{"n_head": 1, "d_mlp": 256, "positions": "rope", "qk_norm": true, "extras": ["capped logits"], "lr": 0.0152, "schedule": "wsd", "decay_fraction": 0.696, "seq_len": 1024, "doc_mask": true, "dataset": "wikipedia_en"}
Each number is 50 + 12 x the weight over its row's rms, rounded and kept within 0 to 99. Layers, rows and columns count from 0. The size before them is the row's rms in percent of the matrix's.

# layer 3 attention key, 64x64, rms 0.184, rows 46-63, columns 0-63
086:54 42 58 59 55 48 33 20 46 23 43 75 46 47 57 68 50 49 58 54 45 41 33 48 83 52 52 58 74 57 63 51 38 55 52 78 60 62 43 52 57 38 36 60 57 56 40 47 57 35 57 36 48 57 38 35 61 68 43 44 51 46 39 44
106:65 48 46 78 62 63 59 37 53 47 51 60 60 52 41 47 63 68 59 50 55 27 51 47 75 41 62 39 63 52 53 50 43 34 55 49 44 75 37 37 64 56 46 69 49 51 54 41 54 38 60 40 46 75 66 28 57 55 56 57 36 52 44 81
097:44 53 54 58 52 61 44 57 66 49 55 76 45 56 58 26 83 37 38 54 57 49 54 63 45 56 66 61 57 54 66 34 37 60 40 44 31 49 51 43 62 43 38 30 57 39 36 40 51 61 60 66 61 34 55 67 50 53 78 41 50 33 46 36
096:42 43 40 62 42 52 57 61 22 31 46 51 80 55 49 37 51 72 35 51 33 55 49 61 53 44 43 43 34 45 40 59 53 48 49 33 64 49 35 56 53 58 39 44 17 54 47 38 36 53 28 55 66 31 48 68 44 56 43 42 64 67 52 49
092:34 58 38 37 46 37 63 41 41 54 42 33 32 57 55 30 34 46 38 54 40 36 45 37 55 44 26 67 41 56 79 30 43 48 49 49 65 39 54 66 34 48 47 40 38 60 62 36 29 29 32 48 55 50 44 45 40 53 63 56 42 33 61 47
117:79 38 56 71 39 49 48 58 51 45 67 53 35 59 51 45 48 53 45 75 52 58 52 61 60 51 81 46 32 29 53 65 50 39 52 51 49 60 58 43 69 58 66 45 72 32 59 41 62 57 52 47 24 42 57 54 47 75 45 63 49 46 54 57
083:43 41 59 50 58 18 63 37 37 56 48 60 62 34 40 52 45 66 50 55 64 53 44 18 54 49 34 39 67 59 44 61 36 55 59 40 49 53 36 55 55 60 57 72 42 53 58 56 69 41 57 41 37 61 44 29 57 63 22 38 34 42 50 52
092:67 47 39 39 43 53 32 44 39 46 41 62 43 56 58 46 39 57 33 50 38 54 51 44 49 70 60 53 22 61 39 85 38 40 62 45 43 67 43 44 48 29 51 42 69 48 60 51 55 51 49 42 42 58 42 66 57 53 34 28 32 25 48 67
095:48 61 27 43 53 27 51 42 60 61 47 48 55 48 36 54 58 66 49 32 52 47 48 61 29 56 56 36 46 54 30 40 36 38 43 34 58 42 42 57 35 38 62 41 45 29 80 33 47 65 49 51 56 48 33 48 28 32 33 54 47 56 46 27
109:54 54 44 60 41 43 62 47 33 61 53 59 54 50 39 42 49 77 54 49 39 50 53 66 33 44 31 58 48 31 63 47 37 30 56 43 47 41 20 71 50 38 37 78 33 50 49 26 66 41 47 48 60 65 52 40 27 63 40 49 49 50 46 57
092:54 28 68 42 50 58 46 74 74 50 55 47 64 39 65 63 63 61 37 51 30 60 47 58 47 43 49 69 62 65 50 56 69 47 58 49 28 64 57 48 50 43 60 32 50 46 55 53 41 61 51 53 74 58 82 46 50 49 75 42 46 65 59 48
110:45 38 45 57 52 59 59 69 35 52 24 69 51 55 21 44 30 55 39 44 56 42 60 33 49 44 57 68 41 56 43 50 56 58 53 50 52 64 58 52 51 56 40 75 41 72 52 72 30 36 57 59 24 56 45 60 66 47 71 55 54 52 38 58
118:49 59 19 59 54 40 56 46 56 64 59 43 59 55 68 32 43 16 38 37 49 39 39 47 55 55 55 45 36 48 41 68 37 57 72 34 68 31 69 47 49 56 53 44 39 51 70 48 48 52 34 48 38 57 63 68 35 57 42 51 50 49 56 70
083:60 33 61 41 55 55 49 59 43 57 49 49 29 41 58 72 51 71 49 49 69 56 59 50 43 37 63 33 51 38 41 62 69 45 39 50 48 54 51 63 34 70 65 46 61 37 50 26 32 53 57 61 25 41 68 51 47 53 60 74 76 42 56 53
099:56 44 30 57 57 39 36 47 47 34 59 43 75 44 45 73 76 48 49 42 59 25 21 54 57 43 70 45 47 71 42 49 43 29 56 47 50 37 53 58 45 24 41 54 58 53 46 38 44 68 42 46 68 49 66 52 48 41 53 65 52 46 36 56
093:27 35 37 61 42 47 51 43 46 49 46 58 28 38 63 45 48 28 48 53 50 45 58 40 46 81 48 55 34 46 56 49 61 60 36 52 48 47 59 48 73 52 55 40 49 60 46 26 52 40 27 58 47 23 41 63 69 66 41 34 54 57 73 47
085:62 43 68 51 43 61 62 51 29 38 29 68 46 48 42 50 55 64 60 60 61 47 58 45 52 74 64 63 60 56 46 42 58 39 43 55 33 59 35 62 40 22 45 58 49 46 39 51 60 51 66 44 61 64 19 45 75 58 29 53 47 46 44 43
104:41 38 54 58 41 39 72 47 51 56 62 42 38 41 46 47 38 42 54 59 44 56 40 59 29 37 52 48 57 47 58 46 45 62 29 32 65 52 35 39 51 49 41 42 19 63 49 29 61 43 63 54 78 55 30 60 62 46 35 18 47 59 48 52
# layer 3 attention query, 64x64, rms 0.213, rows 47-63, columns 0-63
091:61 67 64 34 46 66 52 50 45 46 52 63 48 50 54 74 24 53 28 61 30 56 61 49 27 40 51 55 45 38 48 66 38 70 43 56 64 54 60 39 56 48 34 45 40 34 66 53 71 52 52 32 35 45 50 62 63 62 38 53 52 35 70 48
115:67 47 35 45 38 25 55 36 41 66 36 32 58 49 59 54 33 51 35 48 51 37 34 48 40 44 45 59 45 43 57 49 64 55 63 47 65 31 56 69 69 69 35 49 43 54 41 42 31 65 51 62 69 46 43 57 41 55 41 56 30 72 37 32
102:24 59 53 48 53 56 47 36 62 61 65 30 53 51 59 51 55 48 48 38 79 56 55 48 50 69 29 35 54 42 41 52 71 30 44 69 41 64 65 45 23 34 63 41 67 53 59 40 55 43 32 61 49 40 59 45 51 50 39 44 56 61 61 69
090:68 58 73 33 48 50 40 46 52 60 54 42 30 40 73 47 44 58 48 37 44 43 67 66 59 48 66 63 55 47 74 42 51 33 51 50 33 60 48 29 57 45 31 72 37 29 45 59 60 42 56 32 68 61 53 43 43 44 39 68 40 41 40 55
103:45 30 59 59 61 66 38 31 52 54 51 53 57 52 38 69 56 84 71 58 67 43 45 43 47 62 46 71 73 33 64 45 49 49 52 59 46 61 40 42 38 61 58 55 42 52 39 60 45 50 66 57 41 51 56 54 59 36 77 56 52 79 47 57
092:61 33 63 37 33 61 66 53 41 58 52 49 53 43 51 58 70 45 50 47 49 49 49 62 27 18 67 23 44 67 40 54 57 57 58 30 45 57 32 52 54 45 42 52 24 46 39 57 62 43 56 60 43 36 56 44 34 36 72 59 61 51 59 58
104:31 59 38 50 46 72 67 63 52 37 52 52 60 66 52 34 67 39 58 48 62 64 60 47 46 35 28 58 77 46 57 44 50 40 48 68 32 58 54 55 51 28 76 37 56 37 39 33 40 51 40 56 46 31 69 55 47 61 57 55 54 60 63 49
085:40 52 38 68 26 52 37 44 54 52 45 53 61 51 48 82 36 57 43 41 34 63 50 31 60 47 54 56 40 47 55 34 39 49 55 65 52 50 77 57 50 63 59 58 48 69 52 49 31 54 47 57 64 57 28 56 37 71 53 54 48 26 44 76
091:30 42 58 54 53 75 42 49 63 43 68 60 47 51 58 71 33 42 44 28 65 41 60 49 44 41 57 61 80 45 45 44 55 48 34 30 44 59 50 73 38 52 53 63 33 46 55 63 36 38 39 65 34 45 69 58 58 65 59 64 42 45 46 54
088:50 41 41 44 63 57 61 55 51 29 48 65 57 75 63 43 51 43 53 35 46 52 46 32 66 36 29 55 48 62 47 53 40 35 41 47 60 55 64 70 43 64 71 40 80 45 69 34 56 79 56 51 52 52 54 57 44 36 40 54 49 27 60 56
097:42 58 53 26 36 75 57 65 39 63 56 62 64 36 35 51 64 45 55 47 57 50 47 66 46 24 57 50 54 49 36 42 72 44 32 42 48 57 51 46 38 58 27 40 24 56 57 56 48 30 53 43 63 49 45 69 59 44 47 28 65 54 50 33
090:43 65 66 39 64 50 46 55 26 50 34 45 56 48 53 56 48 49 59 54 53 53 62 48 64 54 46 59 43 60 63 58 79 33 51 89 25 53 43 44 34 47 50 54 49 40 33 66 48 40 34 44 42 34 45 42 39 50 67 49 55 56 75 65
086:52 44 29 69 66 57 36 57 55 50 53 74 51 64 41 44 22 64 69 36 39 65 43 48 49 46 43 58 50 39 63 67 44 55 30 24 40 36 37 54 40 57 57 38 52 57 59 53 40 52 65 65 50 35 28 47 52 46 55 37 29 49 38 51
087:51 61 61 52 60 59 45 50 55 40 42 45 47 62 54 60 37 36 37 43 51 57 44 44 74 58 36 59 24 55 63 58 46 38 74 75 18 31 73 39 53 45 67 52 47 29 56 51 55 51 34 57 71 53 40 46 45 61 64 53 38 45 44 52
106:58 44 60 55 64 38 57 51 40 59 44 50 59 52 41 27 44 56 57 68 66 40 63 48 50 43 47 45 38 76 45 43 61 72 49 45 48 50 35 39 73 37 57 53 77 57 36 70 75 63 45 63 55 48 61 23 51 35 55 61 60 53 66 56
073:45 31 43 60 33 47 64 57 59 59 30 57 54 49 47 55 66 45 49 42 54 44 54 61 38 43 58 42 55 57 14 53 14 48 44 30 51 36 43 58 57 30 55 53 52 38 63 43 53 63 46 53 48 62 73 68 48 64 52 63 38 38 42 29
094:41 50 64 65 56 47 41 54 37 71 31 22 46 66 56 50 54 53 41 35 65 45 56 34 49 44 38 52 49 55 37 43 48 46 65 42 47 44 63 64 44 49 54 45 54 52 74 11 50 51 42 64 34 52 34 66 41 41 22 58 46 50 64 45
# layer 3 attention value, 64x64, rms 0.198, rows 0-7, columns 0-63
088:47 55 30 53 58 38 40 41 51 12 64 48 40 48 27 36 45 41 50 48 39 40 53 48 57 27 39 52 47 33 42 45 34 65 33 52 68 49 32 58 38 57 37 49 53 49 57 75 51 51 38 35 45 47 54 33 62 30 41 51 45 40 48 26
106:44 27 36 45 68 77 38 42 68 44 36 54 33 56 63 37 49 35 51 48 44 29 66 56 50 61 43 51 52 60 72 60 36 41 53 80 31 41 55 61 52 54 77 51 53 46 55 42 60 58 46 62 40 67 51 61 49 51 63 41 43 62 36 53
093:63 45 55 48 29 45 60 29 45 34 38 29 55 48 55 46 65 49 67 54 54 42 42 72 53 33 59 53 22 52 72 28 45 44 37 56 62 64 55 47 44 57 54 47 48 32 53 29 54 25 31 47 53 49 39 35 46 42 61 56 51 26 46 44
108:51 59 67 44 61 38 31 45 44 56 42 51 72 42 52 49 60 45 35 56 46 54 68 47 48 31 40 43 58 60 60 78 48 34 58 67 36 59 67 36 52 34 48 59 52 42 59 32 62 61 48 62 39 58 60 48 63 26 36 29 69 67 53 36
104:68 50 58 46 51 59 38 58 43 48 28 53 44 27 29 54 67 50 54 56 44 29 35 79 27 52 53 71 34 42 63 39 56 62 44 60 59 49 73 60 49 49 38 40 46 74 40 66 50 63 48 46 38 45 31 58 40 49 51 62 37 52 54 50
100:57 54 65 55 62 56 32 65 43 60 92 50 36 46 51 39 73 60 51 39 42 43 48 53 52 44 60 46 52 57 36 48 48 51 46 43 64 63 31 46 41 57 46 66 56 12 43 71 37 41 44 38 55 71 61 56 37 51 36 53 53 55 58 52
098:53 48 47 48 51 42 60 49 53 68 48 48 54 83 64 86 50 34 72 55 45 39 59 45 52 54 62 42 42 46 44 29 72 47 43 50 62 55 57 54 50 26 64 48 61 53 37 74 43 41 58 44 53 41 52 61 65 76 42 51 60 56 58 64
086:66 38 54 23 29 65 60 45 52 50 50 46 52 56 66 47 58 57 40 69 44 39 59 59 65 39 50 44 34 64 61 66 48 47 66 50 39 46 62 48 67 52 48 51 30 43 32 32 64 36 42 42 68 60 73 29 50 38 40 50 46 31 41 33
# layer 3 attention output (transposed), 64x64, rms 0.305, rows 0-7, columns 0-63
095:53 40 32 50 55 44 64 58 48 61 35 60 42 60 57 63 66 61 60 64 65 75 60 48 68 63 31 60 41 65 56 41 51 29 68 42 33 65 57 37 45 47 49 55 51 55 45 34 47 48 37 47 66 70 52 50 54 47 65 48 22 35 37 71
108:40 48 47 31 37 68 44 17 57 50 57 57 45 48 58 67 41 49 54 35 59 45 33 55 41 41 45 26 61 45 53 30 62 32 43 44 58 63 70 48 44 42 57 56 47 33 73 50 60 66 54 58 62 58 64 59 19 36 54 55 41 63 47 53
102:46 50 53 63 43 42 54 48 60 26 55 71 61 40 45 30 36 38 55 63 49 25 61 59 60 60 36 52 52 60 49 59 34 15 26 62 44 39 40 64 46 51 40 68 31 53 49 41 43 56 45 45 61 49 58 48 59 63 68 49 23 51 53 44
098:32 49 57 59 43 46 31 50 47 68 44 54 46 57 45 63 65 60 52 41 31 43 37 51 55 36 51 67 53 47 39 42 47 59 34 48 59 49 56 32 47 53 47 82 40 50 75 50 53 58 64 75 39 53 39 67 53 12 51 44 55 43 65 65
100:40 43 45 46 51 41 47 47 63 25 61 56 43 66 56 54 31 67 47 47 75 62 57 47 46 62 20 57 68 45 32 60 57 51 51 75 53 43 45 61 71 64 48 56 42 37 67 50 41 48 42 59 43 56 54 66 53 64 34 52 58 22 52 36
094:52 40 50 37 59 41 68 41 38 56 62 42 53 53 58 42 53 49 46 62 45 78 67 64 52 47 69 65 29 62 56 46 48 60 51 23 54 37 53 47 47 70 69 45 81 55 52 49 38 37 36 61 58 75 38 59 61 44 61 44 34 57 44 40
100:49 67 39 45 42 52 41 56 64 46 55 42 60 36 31 40 43 51 40 48 41 62 31 59 16 59 54 41 43 34 65 56 48 45 48 42 23 44 50 50 55 44 58 55 64 34 39 58 34 63 45 43 38 44 47 48 71 59 25 72 38 31 35 36
086:67 50 28 40 44 43 67 53 44 43 72 74 56 48 47 48 34 37 51 57 52 45 60 56 48 28 48 45 62 62 47 63 54 29 50 38 63 50 61 56 55 48 63 59 48 46 20 35 52 46 43 52 38 27 45 44 42 35 29 34 41 58 79 54